Part of a small language model's weights.
Size: 2 heads of 32, MLP 256 GELU.
Training: a variant of Muon for these matrices, 115M tokens, 7038 steps.
Each number is 128 + 24 x the weight over its row's rms, rounded and kept within 0 to 255. Layers, rows and columns count from 0. The size above them is the row's rms in percent of the matrix's.

# layer 2 attention output (transposed), 64x64, rms 0.154, rows 20-40, columns 0-63
size [139  91 115 121 136 128 138 152 119 134 103 125  74  45  55  54  70  59  61  51  58]
[[118 104  99 152 132  86 176  86 103 147 142  95 155 151 122 106 157 150 181 110 104 151 137  95 102 112 120 123  80  94 132 154 107  99  96 118 155 128 139 101 148 126 121 108 116 163 117 140 102 151 102 120 114  95 135 118 130 142 132 119 129 151 146  81]
 [123 146 138 133 113  86  99 129 183 134 123  92 102 145 116 143  68 116 116 165 150  84 148 111 152 108 129 117 201 125 130 137 133 105 121 127 144 102 169 138 148 125 139 160 111 134 106 104 144 127 145 147 117 137 116 176 145 121 135 112 144  95  97 141]
 [134 129 106 146 154 124 120 127  83 152 152 152 159 154 130 148 177 141 133  99 106 143 117  99 105 139 154 121  82  80 132 118 108 117 114 122 144 121 103  98 145  76  99 120 128 136 112 194 131 128 111 111 161 140 158 102  91 110 140 123 130 155 163 114]
 [132 158 113 113 145  97 124 139 145 107 123  93 160  94 138 132 152 146  82 126 177 125 135 126 138 107 118 147 170 133 179 146 134 132 159 115 139 117 110 175 121 110 131 150 148 123 179 147 140  81 101 132  81 140 129 125  89 151 163 153 110 153 140 131]
 [187 104 123 155 135 118 154 113 119 128 165  95 110 165  95 108 126 152 152 130 143 110 142 165 107 101 144 134 144 127 111  96 149 129 102 115 150 143 145 125 151 135  93 125 105 129 179 149 112 125 151 108 107 163 140 185 141 154 154 165 149 147 106  98]
 [ 93 150 108 106 142 158 155 141 118 141 153 148 113 108 113 120 100 122 130 121  96  82 121 174 140 121 131 158 133 130  80  99 161 110 134 147 177 125 162  91  89 123 124 120  92 109 119  89  94 130 140 142 138 127 104 133 117 116  99 116 138 121  97 186]
 [ 98  82 137 155 167 115 155 126  97 131 145 156 133 137 116 162 146 127  99  89  99 135 125 153 124 164 160 122  72  93 101 110 106 135 116 125 136 140 122 129 120 109  89  87 126 115 131 162 178 157 107 143 164 132 139 126 153 137 145 163 123 160 152 120]
 [121 142 109 132 133 142  78 149 110 124 117 107 175 114 123 119 152 126 125 111 137 183 120  78 108 148 123 123  90 123 156 197 114 117 163 125  86 137  89 120 103 138 149 119 149 163 118 129 116 115 124 142 155 121  97 135 119 137  74 105 121 147 156 131]
 [142 102 104 122 168 162 128 146  98 114 155 139 105 108  94 120 106 152  97 102 106 134 125 148 111 106 161 127  46 131 104 164 138  84 157 105 150 118 134 119 110 116 128 111 109 115 154 141 118 124 144 173 150 133  95 159 150 153 131 149 121 154 151 120]
 [120 166 119 127 113 121 108 119 132 151 162  67 153 140 130 117 103 116 175 140 107 135 140 117 117 151 142 128 146 106 147 139 117 109 111 125 152 136 166  79 115 134 162 114 117 166  71  90 107 137 111 130 116 118 134 147 120 157 130  57 118  95 108 135]
 [ 98 105  74 138 141 139 140 117  99 151 109 162 140 150 136  90 107 132 151 109 110 113 128 143  97 127  98 143 155 107 108 106 140 100 125 158 143 136 108 117  86 112  81 130  95 127 141 122 122 185 128 134 150 145  99 140 115 110  61 120 143 137 150 166]
 [149 136 118  93 132 171  83 161 137  94 147 125 122 133 102 122 135 107 102 122 166 145 140 195 146 149 128 158 161 178 129  95 118 147 148 144  89 152 118 158 122 161 142 156 170 113 150 113 118 102 141 109 137 132 144 153 151 135 141 128 133 126  88 139]
 [106 110 154  65 124 138 150 132 134  98 132 163 109 162 145 133 152 149 153 126 115 114 114 176 126 145 123 142  79 109  92  96 144 126 106 137  99 134 106 136  88 115 116 141 130 141 141 129 121 163 102 157 136 110 101 113 150 169 108  82  94 108 168 130]
 [157 145 111 110 134  99 104 164 148 135 164 123 155 108 114 159 132 119 139 127 147 172 125 105 133 139 170 133  95 147 151 150 101 120 170 134 113 149  99 147  86 152 108 153 134 116 150 109 109 109 147 160  95 151 131 142 160 180 123 138 141 190 125 123]
 [125 122 104  85 146  81 143 117 149 160 152 186 110 174 107 141 115 151  83 135 106  92 120 128 130 111 126 128 129 113 104 112 117  97 100 124 151 137 140 122 135 125 153 151  94 149 122 150 133 142 121 196 106  87 121 117 129 172 168 107 134 134 129 129]
 [ 81 140 134 121  82 111 138 143 157  77 158 133 154 111 112 133 161 116 134 122 122  98 151 130 143 123 147 119  86  99  96 108 180 132 135 139 107 148 107 112 143 113 167 102 154 150 127 103 139 134 159  99 132 115 108 101 163 150  96  90  95 100 137 117]
 [168 109 157 123 127 125 121 140 124 101 119 148  82 104 142 110 146 135 115 146 135 112 157 158 159 109 113 115 183 141 149  76 115 175 136 134 161 100 131 116 166  97 136 119 135 115 117 154  93 130 111  64 125 119 102 149 124 116 164 132  96 106 152 114]
 [116 122 146 105 129 144 125 146  99 150 160 127 154  96 105 163 130  91 132 145  72 106  87 118 112 122 151 134 122 156 122 125 145 142 143 157  85 175 153  96 110 147 191 134  98 152 113 102 122 104 143 120 138  99 153 146 128 131 111  82 127 149 108 144]
 [106 124 117 126 172 152 138  96  94 122 107 111 135  92 126  78 145 111 108 134 132 164 112 130  67 123 145 140 162 121 137 180 108 115  99 116 151 135 139 102  99 137 115 125 135 124  97 104 105 103 102 136 139 113 148 118  71  78 146  96 120 142 117 117]
 [134 131 103 150 140 142 165 158 121 183 119 142  93 127 169 122 127  79 137 132 131 138 114 114 156 182 122 128 128 149 123 146  73 150 147 110 120 115 108 135 102 134 139 140 129  72  91 127 134 130 135 132 137 107  95  77 156 105  74 131 133 120 134 113]
 [149 149 171 121 146 101 144 102 109 110 124  49 123 136 109 126 130  92  97 158 140 121 116 136 163 184  99 126  89  99  98 150 108 154 128 129 142 111 146 133 157 114 151  98 106 139 149 138 163 151  99 148 135 110 110 105 160 132 152 132 121 105 129 146]]
# layer 2 attention value, 64x64, rms 0.186, rows 21-40, columns 0-63
size [100 115 137 145 136 131 140 113 137  99 132  56  44  56  54  57  57  53  60  58]
[[116 125 135 142 129 177 150 129 136  99 152 133 169 113 117 127 168 118 171 115 125 152 132 141 112 108 135 164  69 114 169 151 126 128  86 189 139 130 109 140 108 161 109 135 151 127 146 159 143 169 129 137 136 121 160 108  92 149 132 173 106 128 121 133]
 [149 131  94  95 117 110 106 123 152 140 100 107  82  97 128 118  74 120  83 121 136 128 132 137 115 132 109 142 147 179 133 109 146 163 136  95 109 137 143 140  99 103 152 106 166 124 158  72 134 141 147 126 129 134 118 135 164 172 128  96 164 127 133  96]
 [116 114 149 139  95 149 101  98 122 131 110 156 170 172  89 132  85 135 134  80  99 132 117 193 132 144 131  97 125 143 119 160 100 101 109 135 152 167 135 105 112 131  90 103  92 149  96 105 134 134 131 113 135 123 130 125 147 114 112 127 145 162  97 150]
 [ 51 154 128 118 105 114 140 150 148 127 139 150 142  92 131 161 126  88 131  61 132 154 122  96 133 144 141 150  98 139 123 131  86 112 136 120 107 131 128 164  97 131 140 125 112 168 120 100 149 106 118 119 142 116 141 110 130 106 126 107 110 104 120 191]
 [166 103 141 157 122  96 122 134  91 110 179 123 150 151 141 155 141 130 111 180 155 156 136  98 156 138 112 136 122 134 162 149 114 143 104 154  89 115 110 176 171 133 144 146 140 150 159 164 137 124 145 112 145  82 129 143 117 133 142 126 125 107 175 115]
 [136 125  78 113  93 137  94 123 137 128  95 129  96 118 144 105  79 125 110 132 132 136 172  60 111 113 124 119 176 148 128 116 161 131 143  90 107 128 136 107 107 137 134 158 129 116 143  85  98 111 125  91 121 119 135 102 106 126 124  89 145  84 145 105]
 [149 132 117 119 156 105 138  86 154 123 105 115  96 153 147 124 110 165 113 163 105 105 106 191 136 129 113  94 153 105 105 106 191 127 118 129 144 127 156 163 150 101 137 125 134  94 123 137 143 140 112 129 124 151  94 122 132 127 188 139 148 143  88 120]
 [118 144 105 166  70  81 119 132 139 144 113 105 110 134 166 139 102 133 126 143 129 158 127  95 144 156 118 163 215 121 121 132 166 133  96 126 100 105 129 168 157 140 120 136 134 126 148 136 117 129 119  67 123 122 131 118 109 120 148 109 140 130 115 144]
 [137 124 144 110 156 117 159 114 135 117 130 151  82 130 144 148 183 154  85 147 135 131 143 150 135 111 109 130  76 125 120 108 155 137  82 187 119 137 109 156 133 124 167 132 163 143 196 138 116 125 156 148 146 140 115  99 125 105 124 161 137 137 128 124]
 [167 130 135 139 135 101 125 150 124  88 165 135 144 124 143 148 128 123 113 132 107 145 137 108 108 131 152 128 129 167 145 114 120 136 145 117 112 127 165 165 159 105 200 155 139 114 128 122 158 120 127 113 144  71 123 148 112 177 186 140 116 116 110  81]
 [ 60 109 120 121 114  84 140 129 127 142 150 132 178 147 135 144 152 121 158 127 104  99 119 127 160 106 115  83  91  84 108 128 123  99 127 134 159 130  84 108 146 128 109 115  90 138  83 152 126  82 120 118  87 106 131 136 134 132 103 117 104 128 140 134]
 [ 97 141 119 123 137 170 140 128 130 130 167 147 151 156 135 110 120 134 107 123 151 124 142 125 107  97 133 114  60  93 107 151 110 140 113 133 141 107 110 120 103 153 149  90 201 123 163 113 132 114 141  90 118 164 131  77  95 103 146 136 128 110 109 132]
 [157 123 121  98 158 167 123 120 112 108 127  96 151 104 107 135 151 174 111 113 177 118 141 113 160 163 118 113  91 131 113 150 125 111 161 119 111 104 141 128 123 110 177 125 105 112 151 158 140 116  96 111 175 131 170 154 122 153 134 106 147  73 119 139]
 [117  94 139  93 134 125 131 136 179 141 129 109 156 130 130 121 106 137  96 155 171 121 127 104 132 107 117 115 128  75  98 120 118 122 157 136 171 138 122 145 132 114 120  96 118 151 135 184  93 136 128  73 134 148  93 150 144 108 165 155 169 143 105  97]
 [147 115 120  89 141 132 134 109 147 126  84  99 123 117 166 127 143 106 117 142 127 129 110 114 121 126 124 111 117 140 127 199 103 105  95 102 103 123 105 131  58 159  59 137 121 118 132 110 126 152  92 146 116 120 134 112  93 112 130 140 143  92 136  94]
 [ 96 154 125 120 113 113 114  97 127 106 114 120  88 184 144 131 125 149 144 154 127 131 125 143  99 153 165 157 140 127 162 120 201  92  90 129 149 116 167 129 177 135 144 139 119  91 151 125 140 155 144 155 107 117 142 106 130 107 147 143 114 146  99 105]
 [109 149 127  87 118 103 101 133 156  99 155 153 118 102 159 100 162 141 133 106 153 134 120 144 139 163 136 110 128 135  94 144 145 107 165 110 133 140 169 129 105 112  53 130 134 105 117  84 141 135  85 124 107 168 141 106 105 109  91 139 133 102 138 133]
 [101 171 125 144 115 104 138 150 154 188 166 147 139  96 163 121 122  95 147  97 112 146 166 115 114  83 106 160 147 152 140 108 143 157 158 151 142 122 124  83 172 139 120 139 141 112 124 140 135 132 153 171 105 117 159 108 137 111 102 132 132 100 116 116]
 [127 123 150 160 113 153 117 117 113 108  87 158 170 114  97 136  78 142 129  61 101 161 140 172 138 123  95 143  83 120 125 113 138 117 121 145 140 134 145 142 122 136 157 134 122 180 157 113 151 105 138 147 152 106 126 112  94 106 153 139 145 125  91 139]
 [ 98  98 169 142 114 109 145 141 179 136 165 169 154 134 128 143 118 168 141 114 117 107 102 134 102 156 161 130 150 122 113 127 113  93 147 136 120 103 108 135 132  97 123 117  68 152 119 158 103  84 140 128 128 117 103 145  83 127 145  92 104  92 120 108]]
# layer 2 attention query, 64x64, rms 0.0967, rows 32-63, columns 0-63
size [133 149 134 133 132 136 121 126 124 134 147 140 148 121 154 115 110 121 108 118 120 126 144 156 149 126 133 152 127 130 144 139]
[[ 90 112 152 125 124 116 160  99 133 137 123  65 137 146 108 152 109 160 186 133 115 119 162 112  97 121 143 111 150 114 145 123 142 160 108 115 132 139 145 134  62 118 172 148 117 168  95 133 157 166 157 116 111 144 152 119 121 141 143 101 131 118 129 148]
 [129 132 106 131 115 119 137 106  95 109 107  92 119 109  97 103 149 130 159  96 144 179 138 144 154 138 132 123 164 127 153 158 140 114 131 121 130 160 132 156 117 148 121 166 122 148 191 101 134  77 112  97  94 165 113 131 149 149 139 178 133 156 123 101]
 [137 130 136 134 121 127 120 191 132 145 106 133 122  87 126 112  96 156 117 169 112 117 147  92 130 153 135 158 107 115 102 102 141 109 132 145 154 139 114 114 101  99 110 126 119 117 140 132 131 181 133 123 138  46 105 127 145 173 153 108 127 130 110 177]
 [138 113 171  70  89 123 130  94 121 129  88 111 120 143 138 120 166 141 138 131 150 101 141 114 147 157 119 109 104  92 120 101 127 165 106  95 129 121  91 100 115 144 125 112 156 144 151 151 135  78 134  92 144  91 170  90 137 128 156 119 116 151 117 140]
 [109 130 120 137 141 112  99 138  87 149 130 144  97 121 182 118 119 105 121 156 133 125 113 173 131 114 116 163 183 144 119 144  97 124 107 148 136 139 152 153 129 184 113 139 113 125 153 114 111 116  92 136 154 158 155 123  57 136 101 155  99 116 118 128]
 [ 96 144 143 134 136 133 157 108 163 124 102 111 146 186 102 140 133 146 132 105 121  95 169 204 122 128 116 166 143 130 158 119 116  66 120 154  94 127 156 145 168 133 102 113 134 145 110 110 101 135 105 120 131 145 142 137 104 120 103  95 116 137 126 137]
 [140 109 142 115 149 177 147 125 129 135 100 148 110 135 142 169 116 152 165 121 140 106 128 154 123 123 137 117  72 149 121 103 162 137 116 119 157 143 131 137 161 140  82 134  87 140 165 156 124 125 201 123 125 143 152 124 158  83 159 111 113 142 108 134]
 [110 109 121 105 157 167 144 122 141 149 115 148 146 147 170 119 150 123 164 175 118 172  97 128  87 123 138 125  79 159  94 179 133 125 130 153  89 127 154 138 143 137 111 133 119 142  72 104 128 125 145 148 111 131 117 135 136 109 111  80 114 107 120 102]
 [105 122 130 117 112 168 135 128 144 126 120 117 149 106 156 134 147 125 137 173 131 122 111 144  79 126 101 111 158 179 162 139 167 169 102 139 151 132 138 147 129 115 147 149 160 171 129 130  78 142 166 143 100 126 168 175 163 140 149 127 144 102 117 134]
 [104 135 131  88 121 132 106 110 161 134 136 123 136 163 124 162 156 147 109 143  98 113 108 155 170 124 139 133 117 143 128 105 159 109 144 168 117 141 122 139 134  95 120 146 139 141 129 132  76 111 112 111 158 132 113  76  60 101  84  84 130 108 148 108]
 [121 101 124 141 130 157 134  92 157 177 137 100 122 119  85 124  53 105 118 170 135 132 106  89 110 135 157 121 104 115 123 165 144 131 116 152 117 114 175 109 129 177 166 116 105 138 139  84 150 101 145 135 121 116 128 143 134 125 136 118 145 139  93 123]
 [131 122 110 145 110 116 166  57 157 103 152 122 144 132 133 124 139  83 159 155 184 127 147 114 137 146 120 138 107  69 136 109 115 131 100 133 130 123 129 119  89 156 147 146 108 145 143 102 127 110 122 138  89  96 141 103 126 135 159  88 120 150  85 136]
 [150 152 146 138 113 126  94 111 133 145  96 124  83 123 153 112 170 155 104 125 174 150 139 101 154 154 137 155 107  91 107 160  93  97 137 125 143 104 149 156 134 130  60 151 131 123 115  96 137 161 118 161 130 158 101 159 134 117 128 124 128 126 135 166]
 [ 90  99 137 101 126 148 142  99 115 128 137 192 150 153 119 119 135 153 118 110  99 109 143 124 136 177 123 147  95  84 140 107 133 185 103 105 114 153  81 112 105 119 119 142 166 134 100 122 122 155 115 122 159  88 154  96 127 108 143 127 154 142 127 118]
 [138 109 135 124 149 125 102 117 104  93 125  99 120 120 162 100 157 126 115 100 117 146 139  90  99 150 168 147 128 113 133 101 134  94  93 118 147 131 129 115  88  99 123 125 126 183  91 137 111 179 114 135 204 107 129 126 129 140 148  91 126 107 130 149]
 [109  85 109 155 100 102 123 142 130 125 144 111 117 120 162 158 114 158 166 137 132 137 152 138 119 179 184 136 112 130  81 150 146  75 140 148 109 142 111 113 142 107 133 121  65 122 144 108 110 132 141 157 130  96 115 141 157 159  92 129 118 149 128 145]
 [124 111 150  94 118 149 116 124 159 126  97 149 119 127 109 119 117  85 151 129 136 107 133 169 152 166 156 123 158 187 149  72 121 150 132 105 137 148  96 151 104 125  86 122 118 105 156 138 167 134 173 122 115 137 149 122 101 147  97 140 103 120 152 160]
 [133 125 129 136 150 164 104 149 151 100 113 163 111 102 123 153 149  80 131 149 130 119 161 102 160 139 119 169 138 144 117 119  57 161 163  98 160 151  74 133 112 157 123  97 118  81 147 137 132 137 118 152 104 127 136 118 138 128 153 111 132 138 157 130]
 [ 81 127 143 122 139 116 171 125  99 136 132 168 124 135 132 135 151 154 151  90 132 116 156 153 110  70  96 124 135 130 157 130 164  70  74 106 101 106 130 141 148 122 156 135  87 102 142 130 115  95 149 141 143 105  94 155 131 123 109 121 104 133 122 151]
 [114 156 119 107  97 134 122 133 156 164  98  93 135 152 125 155 118 109 139 106 145 138 123 143 171 138 124 165 172 122 140 147 144 103  82 152 162 112 111 133  72 124 133 152 141  81 148 153 156 101 133 165 132 152 112 113 114 112 102  85 153 155 121 148]
 [114 130 134 145 159 129 142 148  77 139 119  90 149 100 113 107 107 136 139 122 118 152 137 120 103 105 143 125 123 168 165 151 113 163  93  97 146 140 124  78  96 118 148 106 148 141 117 156 152 137  96 115 111 173 150 129 125 168 167 145 128 181 166 132]
 [134  94 152 162 142 142  89 132 146  94  89 126 102 153 107 121 175 101 167 103 102 127 131 137 127 148 132 127 154 138 106 131 149 136 138 134 124 171 121 125 118 145 118 118 125 175  96 180 131 102 135  87 148 114 149 171 160  82 109 140  94 117 144 119]
 [109 120 125 126 152 137 179 142  76 154 151  91  99  95 127 142 106  75 106 143 147 133 153 122 110 160 178 119 108 121 132 116 108 133 135 121 125 144 158 131 151 120 108 112 120  90 121 144 178 133 139 127 125 153 191 135 171 159 137 143 138 144 138 116]
 [ 92 146 121 102 114 129  92 160 171  87 142  94 157  81  93 167 128 159 112 155 140 120 127 146 155 105 117 127  94  94 177 161 126 113 121 153 162 130 135 101 142 117 133 119 176 134 118 118 137 137 109 124 124 139 124 115 125 143 136  86 104 109 165 102]
 [159 127 157 182  92 139 120 125 126 148  95 162  99 108 149 119  83 115 122 136 131 130 102 135 145  91  81 138 171 119 125 130 105 155 111 153 145  65 135 118 112 141  94 153 147 149 103 122 145 107 104 166 158 149 113 150 109  97 120 142 130 143 112 145]
 [152 142 134 117 148 156 180 102 104 115 122 118 172 105 113  87 110 119  90 173 155 141 124 151 148 147 118 127 161 111 131 104 128 141 156 149 141 113 114 141  75 143 120 149 148 126 116 128 145 125 135 161 117 112  82 121 125 106 101 172 141  91 120 182]
 [126 110 153 165 121  84 134 147 104 108  93 129 140 112 129 119 131 174 136 148 156 145 132 130 133 106  67 114 136 138 139 182  98 180 132 101 114  84  88 120  98 151 100 117 179 130 117 133 137 100  90 130 152 141  98 139 100 137 131 122 128 127 129 125]
 [122 131 107 142 161 117 115  93 112 149 107 101 142 124 129 128 104 124 116 150 161 176  89 112  95 136 143  99 110 116 173 177 114 112 141 123 135 128 120 122 127  81 123 157 145 108 136 169 169 101  99 103 155 125 123  84 133 104 139 146 112 164 178 124]
 [209 160  85 139 120  94 122 117 116 132 144 148 200 130 109 134 113 142 112 139 115 158 138 134 169  92  91 137 127 147 119 136 124 127  94 121 139 141 132 118 120 167 106 130 159 131 135 118 135 139 115 173 132 168 120 140 133 124 116 111 155 140  79 124]
 [ 83  93  83 136 140 151 138 142 151 144  97 132  96 101 125 173 122 133 138 108 116 125 107 127 112 162 137 123  92 139 108 176 160 115 115 123 132 120  91 129 118 131 156 135 152 135 157 170 131 146 148 151 150 152 112 116 197 123 135  93 102 124 140  87]
 [ 98 130 120 135  97 212 147 161  76 152  99 149 100 122 142 151 116  93  86 134 109 136 126 131 136 150 122 134 142 147 137 132 117 135 124 148 139 173 128 149 112 148 187 151 126 162 123 118  86 128 131 135 141  86 128 142 130 128 142 122 123 141  91 150]
 [153 164 165 125 135 108  79 133 118 165 124 135 127 166 149 133 120 157 106 115 130 130 153  95 141 108 167  91 162 101 165 176 104 123 128 122 113  95 130 151 162 140 150 107 132 101 107 140 162 137  99 175 131 153 123 126 122 131 100 173 131 158 143 117]]
# layer 2 attention key, 64x64, rms 0.097, rows 32-63, columns 0-63
size [124 150 139 140 146 136 122 117 134 121 134 121 148 116 158 111 140 125 128 115 117 131 132 139 132 133 132 136 126 121 115 137]
[[111 143 133 176 145 133 137 135 114 152 147 154 115 156 117 142 119 154 156  96 154 112 150 116 148 118 145 131 123 111 199 129 150 153  55 105 141 132 117 100 119  89 159 135 127 152  88 140 102 143 131 148 127 124 131 149 139 167 159  88 154 127 145 110]
 [116 100 119 142 148  95 130 124 108  85 144 127 141 121 119 120 134 110 143 118 114 187 153 132 144  71 115 113 133 135 141 182 116 107 137 101 135 136  92 152 117 133 142 134 144 113 189 143 141 100 129 115 105 162  88 116 141 137 123 151 128 135 138  54]
 [142 177 115 112 136 112 117 120 102 172 128 104 129 145 107 140  88 133 121 160 121 105 167 125 131 139 199 142 159  99 131 118 138 134 161 145 113 121 156 106 126 121 143 142 129 163 103 114 127 155 111 154 152  88 133 138 146 142  72 151 115 138 173 162]
 [131 132 149  87 119 152 125 118 115 136  87 108 108 118 155 131 153 130 151 159 172 140 133 148 120 165 160 117 106 115 145 119 128 194 119 106 116 141 156 163 155  89 186 156 127 141 123 147 129  80 136 101 115 117 168 121 123 142 163 113 141 129 161 120]
 [111 115 125 119 138 135 118 126 117 152 128 166 112 132 175 128  87 124 137 146 105 122 108 113 147 140 125 120 156 123 102 174  98  97  99  98 141 129 143 124 133 158 110 154 126  79 155 127 131 146 102 145 139 198 111 143  83 176 111 140  99 110 175 128]
 [107 136 160 123 123 143 146 110 146 165 131 121 152 128 142 145 126 177 152 120  86 148  95 130 125 127 102 145  88  97 141 151 178 131 132 133 147 141 148 136 152 144  94  97 135 168 161 131 119 122 119 124  79 168 125 108 124 153 139  78 112  74 140 105]
 [129 133  93 114 142 165 156 129 144 126  94  99 137 147 123 128 130 136 159 120 125  55 111 164 130 133 121 153 123 140 118 112 119 176 131 147  86 155 125 132 152 141 129 125  82 109 129 158 109 132 190 122 102 171 113 172 145 115 137 121 108  91 113 122]
 [130 101 114 140 144 188  88 114 169 137 123 131 172 161 157 133 113  96 154 126 131 157 106 124 143 135 104 112 154 130 155  95  96 118 135 150 103 115 163 135 121 186 152 114 131 130 116  84 137 161 143 109 113 123 108 140 168 118 125 111 112  76 129 120]
 [134 157 131 141 141 114 168 109 127 118 107  99 133 120 132 163 128 110 109 103 144 128 165 141 144 139 112  92 157 136 147 140 140 122 142 131 135 176 184 118 125 152 171 125 147 148 100 123 108  95 134 136 122 129 130 191 150 127 163 148  93  85 180  99]
 [101 115 132 128 152 140 112 131 125 160 117 105 137  92 140 117 118 175 172 136 119 139  95 117 140 171 116 141 145 156 163 102 157 143 105 159 141 137 135 120  74 108 176 131 136 107 122 123 130 126 154  76 117 177 141 106  83 129 107 108 125 111 124 170]
 [140 118 102 123 121 160 130 143 121 109 131 111 126 104 110 162  77 109 160 153 117 101 129 120 145 104 184 147  82 114 121 140 127 129  89 131 109 163 135 121 147 150 140 119 105 122 109  58 121  96 169 112 134  91 144  85 135 154 128 137 140 137  98  99]
 [120 156 130 107 120 119 120 103 134 125 163 142 137 126 157 156  92  71 126 139 123 135 118 100  97 151 135 105 116 117 109 117 139 134 102 149 140 150 136 157 111 109 184 167 111 140  66 131 133 124 158 108 120  90  81 104 170 126 134  87 155 126 102 109]
 [105 116 144 111 124  85 131  64 138 142 158  98 100 144 132  73 115 129 149 139 152 144 111  87 103 102 138 119  93  87 123 157  76  76 120 117 120 102 151 138 126 134 118 136 143 133 112 106 161 139 108 168 109 115 116 110 141 122 148  91 129 109 143 128]
 [ 78 127 154  96 131  94 119 119 150 128  87  86 144 136 153 181 144 141 119 128 109 143 136 100 133 158 123 145 115 101 174 124 129 156 126 102 122 154 109 178 104  79  85 116 100 134 115 111 154 177 145 145 115 123 145 128 144 121 151 109 118 138 150 138]
 [ 92 105 174 137 171 125 124  78  79 116 118 131 101 117 142 108 135 166 137 130 125 117 117 107 101 174 108 142 140  89 136 143 102  84 113 124 153  89 126 115 144 111 112 121 130 143  82 122 136 111 113 135 164  95 145 141 105 138 112  83 134 126 160 160]
 [122  88 117 109 142 153 130 127 138 152 139 162 131 118 144 132 118  79 149 137 110 105 106 136 117 132 144 188  80 137 115 153 140  69 165 158 143 146 138 102 128  95 127 144 119 153 144 108  96 139 153 129 138 121  77 112 173 170 116 127 139 137 148 153]
 [142 139 103  72 126 114 115 131 126 128 109 154  79 162 159 149 148 130 140 115 163  97 119 133 136 111 118 117 161 141 135 118 130 136  80 136 133 148 105 149 110 106  85 141 127 143 149 170 149  76 144 108 116 182 137 112 111 167 168 131 140 123 147 165]
 [ 97 153 124 139 174 106  99 130 155 153 132 101  80 100 158 111 156  64 101 165 143 111 124 143 134 143 131 155 153 146  77 139  85 157 116 133 119 146 136 141 122 141 136 148  99 122 126 164 150 149 110  88 129 113 136 128 160 119 155  98 149 136 110 128]
 [128 113 115 130 113 152 136 136 133 124 156 209 131 146 118 100 118 168 107 109 137  91  90 151 144 101  84 121 101 109 120 114 162 104 160 111 107 104 129 120 138 126 145 111 101 106 147 132  81  71 170 156 109 137 102 114 140 121 103 142 125 130 134 133]
 [133 190 114 116  88 123  92 101 165 140 180 160 129 117 108 103 129 145 117 170 141 166 111  78 101 109 137 124 119 111 168 165 152 141 116 128 136 106 123 142 122 109 143 137 145 118  93 107 151 104 131 133 109 188 126 119 137 125 153 123 151 123 128 153]
 [151 176 139 152 122 118  92 165  91 112 124 114 123  99 159 123 175 120 109 138 125 124 148 140 142 129 137  98 144 116 184 159  97 165 127 100 117 109 114 103 162 157  73 105 122 138 117 135 143 118  93 142 153 158 148 130 120 120 120 118  77 112 128 100]
 [135  90 168 119 125 170 114 126 146 111  78 135  92 120 110  99 156 133 174 129 160 138 104 146 136 102  66 138 144 110 111 127 150 163 113 137 118 118 115 165 154 139 120 151 123 139 170 153 114  99 152  99 120 112 126 122 162 118 166 138  89 104 122 117]
 [149 117 143 149 109 130 135 119 105 125 177 119 133 108 136 171 143 120 106 156 100 128 112 146 148 144 151 118  77 115 104 104 104  84 121 127 120 127 147 131 148 124  87 115  90 108 116 111 130 157 144 135 138 174 171 135 141  90 167 164 133 187 103 108]
 [134 142 112 142 132  92 125 151 165 128 124  74 152  48 104 101 132  72 134 138 178 132 116 139 154 116 134 131 173 120 167 150 138 120 165 142 179 122 117 115 146 118 125 132 137 146 130 119 171 142 145 110 124 148 129 109 108 127 142 106 128 117 107 130]
 [ 96 112 148 103  52 139  98 114 120 101 136 168 115 132 127 128 140 140 112 159 146  98  91 114 112 129 152 127 170 126  87 157 133 169 113 122 123 131 130 120 122 141  70 140 168 155 115  92 121 157 143 170 122 143 121 114 112 119 115 120  93 104 142 136]
 [106 125 132 153 122 163 115 114 111 130 138 127  89 112 129 142 115 118 127 163 139 129 116 136 128 149 141 100 138 139 147 137 153 193 139 165 141 150 107 120  33 138 167 129 144 100 114 101 100 105 120 124 113 126 126 135 141  98 133 113 123 174 101 171]
 [139 115 140 135  95 120 111 131 115  93 133 132  85 124 139 103 187 115 121 141 147 145 144 141 153 145 126 143 141 145 124 148 126 178 177  71 145 107 122  81  99 150 126  87 157 175 113 134  82 139 151 116  98 120 118 112 100 122 129 127 108 136 148 154]
 [166 146 136 133  99 141  82 132 156  91 137  98 161 120 165 141 135 148 129 128 135 181 140 113  97 160 137 135  99 108 162 169 133 120 110 175 130 117  95 106  94 120 109 126 141 115 116 123 131 115 102  86 117 123 129  63 134  96 136 131 107 138 159 142]
 [142 139 125 111 114 112 136 137 121 133 166 127 137 124 149 109 125 149 117 128 113 126 159 117 124  93 125 111 150 134  94 156 108 169 134  98 124 124 141 120 148 182 116  83 158 124  47 133 144 110 146 134 169 138 131 149 105  94  85  77 167 141 117 126]
 [127 141  67 169 138 115 113 127 201 107 144  97 123 160  97 130 167 125 121 112 159 162 120 120 144 163 145 126 111 108 141 169 122 125 151 109 142  85 101 111 148 104 150  90 104 110 111 129 116 120 146 120 151 122 157 144 167 106 114 137 121 131 106 113]
 [ 80 144 136 129 121 178 117 150 101 129 115 112 130 107 135 191  94 101 116 140 106 139 123 116 135 162 123 128 142 141  99 155 129 104 103 117 147 165 152 142 119 177 165 151 109 115 149 110  74 122 136 182  91 156 135 149 140 155 123 127 117 141 127 123]
 [117 123 140 149 116 129 130 185 139 143 103 131 144 150 114 108 121 167 139 149 160 123 163 125 102 139 148  98  74 102 156 139 140 132 111 109 101 103 124 121 126 175  98 119 161 111 124 111 176 163  79 174 154 139 112  97 116 138 125 118 154 125 161 130]]